Part of a small language model's weights: width 160, vocabulary 29849.
Each number is 128 + 32 x the weight over its row's rms, rounded and kept within 0 to 255. Layers, rows and columns count from 0. Numbers have three digits each. The size before them is the row's rms in percent of the matrix's.

# layer 13 attention key, 256x160, rms 0.0434, rows 0-255, columns 64-95
024:095130163129131108111107145149137091168137137103046135106152054099105065134147149159090115178166
028:148128112081093160136062126184146133178126098079133130128112115155139108146115124143113084104131
025:146057160133114114050123119106158116129147116126047146114131150115140082164126162183126086118150
035:146129159092096124097151113135119126120104100098185095143107155133154147126116086097138080154117
041:153082074129097128087116160122076133096128113159119137060111110146057090122196149118147166126108
042:134228128139157121170119079177163129194163176129127126171122150094168145139063111115064110131158
046:113126106129147147152177088143139153147071130075169133173096093110087221121051098110068158137144
044:110131109105181071123170122163130122153122159115159102180083070116131179134094146134118093121154
053:141071097096181127133140090124130120121095154125129173166116045115073168147145145163129125128141
053:096154106129148103111138120149154155154124174105146112156078095142108170158112143134068141124147
059:109115118111149140130105112155170142126078134096162160153076058155098165125119108113109164126156
056:155152095132106156153143094115207134135126116114089167097152147123153103082106116161072111158151
063:171135158146123156132172118077122122132156127143123110113134208098181080100130090111113094122123
058:070084143103118084118083153166107188113094119140088100098157111104105207150155113146152205136131
062:184135102117123186127128122097110114087141140135154181120102201113174043092131115138113106082102
065:149114131148096132103104101166147171139091101098177124101040066154096119110097139099095168113179
061:094071156143105138117085076124137154139082099129124105106117110125117154094123160084086165123193
082:088123120158125081109107124194130151150087171125141084120135077136106195151158139086142167107128
067:097095171115187162143122155154078132152125099155150161071175139169084118133117169130179151037160
099:125164106126130119144151134122114101097141138154125126078134228178186128130112123127164121140099
099:123129121157162115137155140075176143150187065105103134147083087131125151117146159128137140159160
110:171109132091078146099201168162125131127070182113182076148099115105121120144122136189195147126171
115:092112131168127075133126123104102183146144177121144138138063111170125115147132139113107149110113
130:121076109129105169174146089172151174081055100100163103151102119156159169105061141120087155192111
144:093096132116068173133106129169150188116142139154125092088149154099116121189106106144093126122138
156:099104140101134139120179143115188101058114133140144159186129184183141112146050115170187126160092
142:110137089044126130120157125100145173136158129108146131150107147115155111108163142114142170119164
133:150056119139169126105130078055161173145108191176161106159127145068119148089116130121126116135135
144:108096188148132104166103095160108128202166115129153101145127073112116093118060114171139118062148
160:151130136127064110086137152111061162137131166166171156126149137161152100169151053117179170071114
147:159151165189138153142126142151181123099161180097078122109117214120176157111109153150137157133109
150:144119180147132153132137157155171142113124117160104166144134175146134151148151083137128084134141
026:137150176152136097151142186139130158095083096119132055110118092144164194105108076084177095126120
023:126175168132189144127163103118186157163097133112169118093121063132200170131091073075083078178146
026:173165155181144117197064124170112103132103122106135103127129115108167127109114114111152088102116
028:110199151147196087175128117132170138161154123144129127190118108111110177162110126157089084112140
036:141102154115048110156121118123144115097136111161099088097131178116126075132074149133097124113150
036:122133102094145097113093091149087171167153146127105134132111137175124155166126149119108152125093
044:112119111070121099156150116137129127132126154106194106123068065135092179164107131101129165111085
044:115126134083131082116127164151145166108111197123136137124102065123136183177125170176136192132150
050:153124155128112157151134173109147087147179122128139079102076140107158073161105150060160107120078
049:108124138094122055104111130186083137134112155107095108143156074098133172141163148101161164136111
043:147179154135120100106078198126117119174135125120102093107154178146164162159134148064161107157097
054:115121093205147137118176170096113102130155080163156146119168255140139063142143155152132120110102
049:125110081118094114108124122132165158163098114140156145092076142118137121107149128162072156119157
056:119103184078175143147103136154068098100110121131132110093170088134087100105136146051126129196070
063:136114109120139079117091108142135149144106175109157120142071080129108145142140135131120143117166
060:104146108124167146131077104149175131154095105088138155133090026141095137143146131117109148105169
065:138146121118059216155150102116166159064154116090118162140142148088101136088157130138127161154095
067:093123206131152129129124116132069170146133106110082048083140084150088146101088105106150150165148
080:067130125110193101129087142114119074181095119119149170153093065139043090122172136109106081125174
085:100105152107049118118186172088126160099156172130118111124186124122158099127100086191169198153130
104:099178175108086132128113093151152106175223115120107103075090145143134121155124134132142166108171
138:098102140173108155153061096133143133108138098147101143086171169160126131112067017106142154127124
105:129152132100076125143150175139115124104109126140119149094107130165159095103097129141113126111122
134:159141106148106163111142124127082104156092130140122136149080168182167152139112145100106073165126
133:141119081156125131139132217057090118133083134154124142157087133135170128095200136139142050139103
137:154140150122156139155079111139113068143106121099100092124128138115147088092098136117131149113177
147:100153147077121112122108186077109175082107126104176161088168087154155068157095143188117112140063
137:132099126135099168142149136119138120167123111137227138112128143109161126188112141107141161093133
159:147094149106115157187147138115138118155119146157086122104119118112109126143138217130134153117120
146:123151086137119127161139105174133166180142079130150177104090128102164129178140115119102160154156
130:149156143168123182107091111094169137182102104152156102113090098177129131115121112157135157149129
177:101145096128075179123145099087139184062126121085122161193132129122179125142124148163137153137041
010:134134159111112080089111098151089159146171125145149135152123125122171179155132157115158169115134
019:147129151112171097137157120120086109120159139153117175089193107143154108157223095179168118160151
026:137120083145139163071139144125160109099109120119119184118169119144099108214127172168148092087098
029:136099116108144131145097157152172104139101109118158125127163189156068177150111183187124130096118
034:156142139086189107123068137158189138116135130088169126127153148084041130210121143175169088106133
036:158090109054159091116097128135132141130109055125142139115208151072119133186170129167177059154156
055:157160099135074133146159099096114132117201114132135168093145127075221103143158095166156106134131
046:183170121145074139142127131095089097110186110100147191127100112082199088126156107137152154130112
065:106062122086173133082082150121145124148061094127094092167132128143086166131139166090159106095159
048:051116122089150106108085147130103123142060116109124083191102109193082157110146183114117122133111
047:043148140140152124132122117168115122120124120128166134155070142181112148150130163101085146151112
055:161121116161073174131147108165174138132158175167155154125120109082151116150106075119105147161144
061:165149160135091150176115153160142126093115127097151145116178080125142085180120060189135142210112
057:107118153080179102129092139151125092115028100116081118165095105175082154121148215125103107094118
059:064192153154128153143116094163112094151152096125161137094140109103145121219162100145086134148133
058:128111156103113182135078139145169164077021163144123090184142073135083126187106114133126107153142
096:111174184136103123157190108137103157184200127116143086084118232093164114150142100133096131181117
089:128113122166118127108127148072173110175150148183124150126093145118151108169115080113134073061137
093:130141175098128177133048061145130108143073136117120162094217056116088098157182130082128125140113
094:159126081153137152124113103121142111102152164169130172066158104117145134151132113097165091092112
131:084149096116119145170142097115134127126119141105124178156067120163179177147080138122113124196092
129:136092117098158107134120176153163081051109147124094175113143093108116121126101094171142109154139
132:104116162181129159127124109099157185119164133097144126125175189093124107099085079125107128122126
151:208139096141140109152146117130147092183122139179110143173053137139134195142154175136209138100163
169:159098095144162114139101124109096114186127090127151208152128126131137112073118069143150100118110
159:144137158130152113178123151147107148163090092181105144114131101191134141121226148167150044139129
176:172110122087152180138123176128166156074081178139115142081122054144116123144102173160133139115160
173:131134171116081109140137171164117107140145149144134132120088192193131138193123147126108139160117
153:116077105196144171125188090109172171130117127158098116226093129119133187129082124154071090129122
169:164103178095111127151146128093080135200079090088153186133161080080133118091175141109131170120112
178:179173167170049153139114125101157123081137185131064141085137087176161203137155231160130126095101
182:158176156145145156106130153085177113144142128119078129138134163140153068142148161176108108103117
013:171154102082081099120114131117128124070166093156097150088203137090200125153183145118138134166146
014:110106082104121165101165130121095168095137119135139071195071073133146104058165067102119174143077
043:122125139146144136101177136105077121153137190158155143135128117149153085128194103132107174103153
037:171121150109131125075103127141119121120143177155194142134132138113116080148142114163134127117147
034:158169125172114105103137118120097105136165127120135173120124126079195072127164125152125106111124
051:171153122146118135123161100123089126126183148165133169116136127120212089116173088141131127135141
044:143158152184076132169212131110106126124190212133111120097119136161180102072096095107112163126099
038:066156120121091110172195092094083172111126128123117122099118146134136115110113106091109153158083
049:178161108124114124156171111106117110172178099124123163058179158066177132108146105132180083140160
056:097091107104179143107081110120202122162081110179105129154139145135087165134123165073130095092158
072:108074111118172142080079129138182122133081127168087116204112123145063162110121168086114117082149
060:134160153107117154150134136165085142088152125049149136119148078113127090121131106180111175194124
061:118194146162144088161184114151077124141232097084157096041138189116170151161142101135136141184126
074:103102114155123109116123144091188107179117121192076117120102164145126163158124129080133072074131
069:071078114120134182105075093075135115150135132199115176124149156121088144107173170073089125081142
077:136177128124155137170125114159097112098137136089154112094192074130114119138145146167143162205122
065:057118147078118134113070097133110116135104119134115125169106134132068088178160139131064135117117
062:152129162169136140136085111157137193107122152126097080116169126092139078194135104126073126163175
079:122090086111130094127128110081138158143122140163143107112091234089123149088061111088162062107125
107:152146133093070109096193171135021131165147171154170099169103108119153097128171135142105155142111
125:100174163135087151157149115135142103136156120150142164091108115127124083169127113136089149100103
128:183177213145131157099163130177116130130160075064118049092169139088150151168136168137144140148171
130:103148109109152109176110128097148101210169117108089096110142097112075071119106158150065173126146
149:109113141127098120169054077138116143143203130148156135080201152139115116172077128100103138080105
191:116110183148126157147103104074179103110140124129151062105153168110133111099116127140177174136080
161:142183126102127129112158087139135168154179079103135124136163133077142095129206105143128220147159
157:123140100140115123148114067156160158099137154113095063080066194115117132085138083123131126108174
172:136150141146116109137114084134125154207180123139132108111076148119104136108134208118122151046178
178:169135107127129104122112164167121134126093149154158090089154173120143130115174117154132111119121
169:154149207148162093106128096164105110116158125139101096115142144115100092143017094109160188108124
184:094085090077093128117110131105117148105105180180136170069136128136148104147127097095157163109185
185:139092134134144098097139086186102115113120166128122083145158097138098155123088082105168118132164
031:158121123141048209132130091092127132144114113156108090122104151094088137115087160113138145150132
047:136131092164166084144181192120106167084115163132119138097160109156175107107185106187156092099170
042:118134114100125103113142097130124121146135088144176139158146086117167123121180063164138088115145
046:151131150094141122144126084175154100174105086150155144199104075092126135155113128094146157122163
038:089115060096137108145158189112104169108168155133117130118126210171143139076169090181146107147122
052:155154114182126151130078182107103128075150144107130076057171176131160117159174110140141092133088
057:134137090157109126145168147113080151097183126090114102063188224158156105124180098170156042109104
042:112101089126112111100100131173101116109142090107122134146104214143105141081134058134139137138138
064:157135137183100134141144151086102146084200136129119083067174172108164092144174090177163056098111
065:150166134173074109135147110122086106098151136110105098046194176122177101148169148123140078115069
067:176156123183111142138135138047110133121182102122123063045179171100181100123144091157167060100093
051:174120101199120152085125138104151143113171077123111076095129239095165117114119100146126060101094
046:140149135118126095137132094176053101130154104116091088105180107163094154084156136159120115184130
063:153118138141106126115160142100072125125175078099086105104150222141180129058143099136162084132101
068:191131123168070121112156158083098160107189129123138086076142176107197086125101126167119065106103
061:102171135146123153113092113137114117117173097116116150127190140157102168127164160120113105169137
081:077133115057171121131127120179174100125095194139128175172158044106070119164150132098135143123140
072:105163090120156111151160137129058123123179154102106088122126151143129177116149166159085118186099
088:174137111177151153083102124140127178147134124116166111208159119132135178160185113126147152203146
116:085130163054104127115124086179120097153083146110168163160124095114127082188094147102082181151118
108:130163112191111134107083116081102137198209129139224114128117126113103100168131098148083091090142
144:111071142147203124160112091209149135134135152123135115099176109137085154143112076120081110155182
132:188115127164173104143167159190154115131106143134119104118153137091116137158085070119217108082107
135:163136142139090145099143142092082161097087147119111124164131080140083102091183119142114030151100
152:071079121147187139112176079144133127146118169111149128131103148142106164129134099119106124173139
131:113116115074142134155132155123153127049115177086110162128108101155151141100121134165120104176093
153:110152068119135166145162086081149127189115128103103101130126079099160137146159176117128147138133
144:112115193165173136139144135109139111143125123188098123155109122153132164124084156177136091150120
146:178144123137110148107102128086154102073063129158088150140159119139112152049181167119185130109138
159:168147188162162141119112166109132120120086176126121089099138101109136119141110194157101103094120
143:107086146174107134101117144144155093069123156119126096100142187139163145133107102126154134155088
147:113118123197080146093136139183113144103128116098134118167143118137157131120110022119163172101112
043:167097088166135127142187180076085173081152155126130150098165121160127118099151098135141118109133
041:123141165129200090117125075184163086152145127102148138187111132151136140178142167113101134112132
040:147124172086119134167077072144137135138126093150129137184072137086118164109085154076143190160152
037:124085135061141125140113098162105148157104142122108114171114177151081189133067207091117194173127
041:147105093151138097127174179097074154070133138127096079098147157137169124106177098162150066134120
044:134119124171127172124140112123111107120193108114114033114135176135138108159130043156152053120127
036:116143171150145170167139076177139097116070153173090071118105137139165095151112198094168115099108
060:101121117116127114175147091183094135079115153108109109085135176162185140140133197095128125117108
039:140152147172130189137120119101150154142174090144096088116152094135113124159179118167166116125132
049:142157145173117154147111137110165101116126131125109070085110189094180093108109107112131090102075
037:151139163173152181121181131111118109100180112140071095104180128117149092164145177147138088084129
053:125123098133119133157158110150052139121146150104114090090120176153186119128162220138120121115114
062:176164126184104103128148163033093137131182093108113085052156174101181094124158082158140055106076
043:127131140116087096180178114129101136139112123101162058097096136092226093162127157152143128121119
056:092120163115146126134072126170109142060101171118090110185116082174082160129156180112103199161153
074:122094166124142085128130119186051101133099155067127092093125176164153194110162153093128129173103
059:155107147164135171147137125075126091084124096166083130101143130134127154049140110128156093133087
079:156104083091101140124185143107118148069120141128134080139158111057196091112088108164136120178068
071:110198129097070132161140106091139133157167138090077134057098162113168076198158160146093140132092
092:097126096142166166122133098086151093124096166120178150126107091161146144154108059118106097148082
106:109107102157139138153112113085181092187107121165156137175067066143133169135168199122104138114094
102:138125113123138156143139138155152148098088165137094165110118115216134174182111137104167113111147
130:074123122148161134162131142078171116098157146099087155093206198095132180108139126120135115189106
119:101130184090129163215103153196125118109111128123078152082135133156157140203113134106157147147081
121:172079104137128109121173151074128130197084111126188195161142113099140139143159131120174120123102
145:162148143134135115143164139174150087143161139117072183063082167156156168142137189155167152135123
134:162151103165135144082135210162110109165116125146117173110159138121103133196210121090105076069146
128:180131108195138106100072081155082151175138129141104054175109162107149146125126122101119124097168
134:171132125133129102141130199116174155133110170133139088132081149139135168085155164136165123118147
155:134128081178142139117099133122123101118074108131115164160129172167189165133143086085126076142107
167:129133139140189109136071110108121090217173117108089094068118127118081107098143130058144129072191
142:178151145139161086167135126193072090182155086115101046146127143098133162058094154123127117136165
072:126170091169096107094143162121165138093124156097140108150144161074041131113137115161124154155141
079:147184151168072119117065144172158120152116151167116149110147168106094142147138153175107150130144
083:176085075149098160122169101101125131104075159114054173132114105109149151140113168109108179129137
081:136108167114143128114172087130078108103121070089068136125130065139205163124133122085131091141102
096:112108119155148125167117123166160113160127124116068145165106047132190174098137095111111162125192
083:135094097107149164151109107121155105091154118136117109140100123097121086158140114100148066114119
081:114089135106127174081184122097147159060151159153151200145114159154059048099138167114072083132038
087:134140136117180094163108174174157130141082102134100174116123044163143185079126119100136193111158
101:133062120135160134144154167170176144158093100161058135121126056134150143162112123119134128114150
098:159109125102153053163105120121109113186097120143097155083126046106150177149121150124157160093111
086:117085179073174121118098101117131156107141117097089163153139117146120038093097174141096125147114
094:138052103134128110110176137123137100131041140153129157149140095081131156095117112137155135095136
081:140204117098081157068136120094135137092164153094166116112119222107101073117100147164101134173108
088:126127154124150061169044114169115111217119139134135101100094066137122152234137119094147123082125
096:110055116113190126162166159162175131108045072133087169103156032144137166092116171102152129116106
102:114200145104104128168146106139118108094133113143135128102149183198190127146087114175125117182116
086:111151189154153078158088127160108098200132075129097122102141022110179175152134094112161152119166
109:110111112162143139135147138131173133120079150079080076126120095093197167105120177163138111153154
126:138098102130103145085090146135184092146084112174183148143159086101133167160113184154153150079110
102:100056105123170103099102147160094141129113056120139093133125080149159125164096086104131166184064
099:121129134154151178137169097124151130052155156124110183115109137132119091139129138136119098121112
134:108142129098090103110128108105128141065092151118144101147157172153123083123083134192128120124131
113:118076162162178130168127150204100111136120135141120136108127143156179137154101106095117112120109
129:114078145159173113170116115173126162152150134155116066088110064107114156061129042095148089158171
106:038156190182097175155143109134118134116141110154160131124134173129148159117107138155140086163077
097:131091125146117168095091087189076076153167120146098087120135134226200097143121123098166126096140
095:106164151062169083115120109105146126094170158090117137123119126135095128147136194156159119145121
122:172132124145112120067156190139134162102120160099135141109152187063121110169154086136170134074131
108:126183140084164109173095104171155098204129098108103083067096155141073084142105119099183126105207
113:172147118128095167124120211133123158151052116158108188104097177187158145166198170132088134153110
107:132139106130110141143116123136150193071121146116173180144121191146044110136131107128091146116078
106:116157125130100126106099110114128083116182105091094120149159116114137105145139100140124102150077
102:121199125118178081118122142144089186127174146136163115130166088162137102144192094155129076106123
093:134172166099146086120127139132121111129199157108158098101124164092073084168155108161163118124176
078:109099131129107197106123134123140110087180127094176132154128248107093062181164095124150134159092
081:132106141148114135170139088127172094126094045143109146136115100128156208083079143100158155164153
083:158150145139136163111095141156122120060192131128146193121128195203060070129153131141099069116136
094:141121127146150095142128127118148108142084127140073128081143050126173158122094115121105110101117
093:141143127107104154110137123134144101076128131114169058148079207129074129198073149142139088150074
095:154147146120106157114057145136141163102195121089165129147164199126066095155116144104061140159081
085:132166177104182092106138160198141135135135133100157166169170114166082121084121136164087111046161
082:109125149086103074179120155091147131168037110124158097144133095144118166075106150141126140128099
090:134153117157078121111131096094120103098145151109209063166121215078120122152100081180107120166104
097:123143120093150048175107136145135122146094093127147119131115097141158182147067095124111175124121
082:147066116154125132170192137110149138125101082112088160100166094106163140145104132149112100191105
099:125087130088104159130131149097151118105075127169124144158127149141114122170096166150114107182070
073:089140172111186085151135160099122148107155186183078107138081090130114080125127128118093140180131
095:163074149158097183122129138163128095110145112085151138114120177130150071193125106122147149151090
084:088119135174129126082119134118068139177122160191192117139104114193125131145115058057070115125153
107:082143147114160122149173108122109061118113134147131129155099125149155191090148144127158117089183
102:124096116091155116104137158110107133111053088140142164143148081134096095084177112108123145103138
127:103103139125154157122156129127095111140166132193135111153103119125159162159117092096142110184121
111:084156140114118124146189078138173103133088129148176121147123141131121126159093148135133129092101
114:138150123123132109066140119093182133076112134105137138141155134085077117130155139171174117057138
113:109086112134085133129155133103185155062093159127165133176150192068156151113140080135103076128073
109:116150150127192088168106139115110098153155163180144101086157120199131175142120105076097112152101
115:123167120122127137044108139133107148173153158128120140107124101160042094147165108028133113114160
091:167130095165101131131028152088128119145130143148155115125128056111113131104179198126159163060176
118:166125135142143133121139145091105114071150200104130139127170139119077117119131133138134076132081
104:111154187154139088154106198141138132101135139147102096078132119213127162098182159125142102145106
109:115085095111136150132149095102112110158086110149144096168141109146165105104102122128175113124138
103:113124124135117141086160102115099153129108148131181145163128112154131090174132141134088103106079
098:127099129103140119090137059127131134093120103079153095162104159114116083129118155167140120131158
110:125075101113151114186143112086084104223129157198132119127072013129163185116090162125103149145141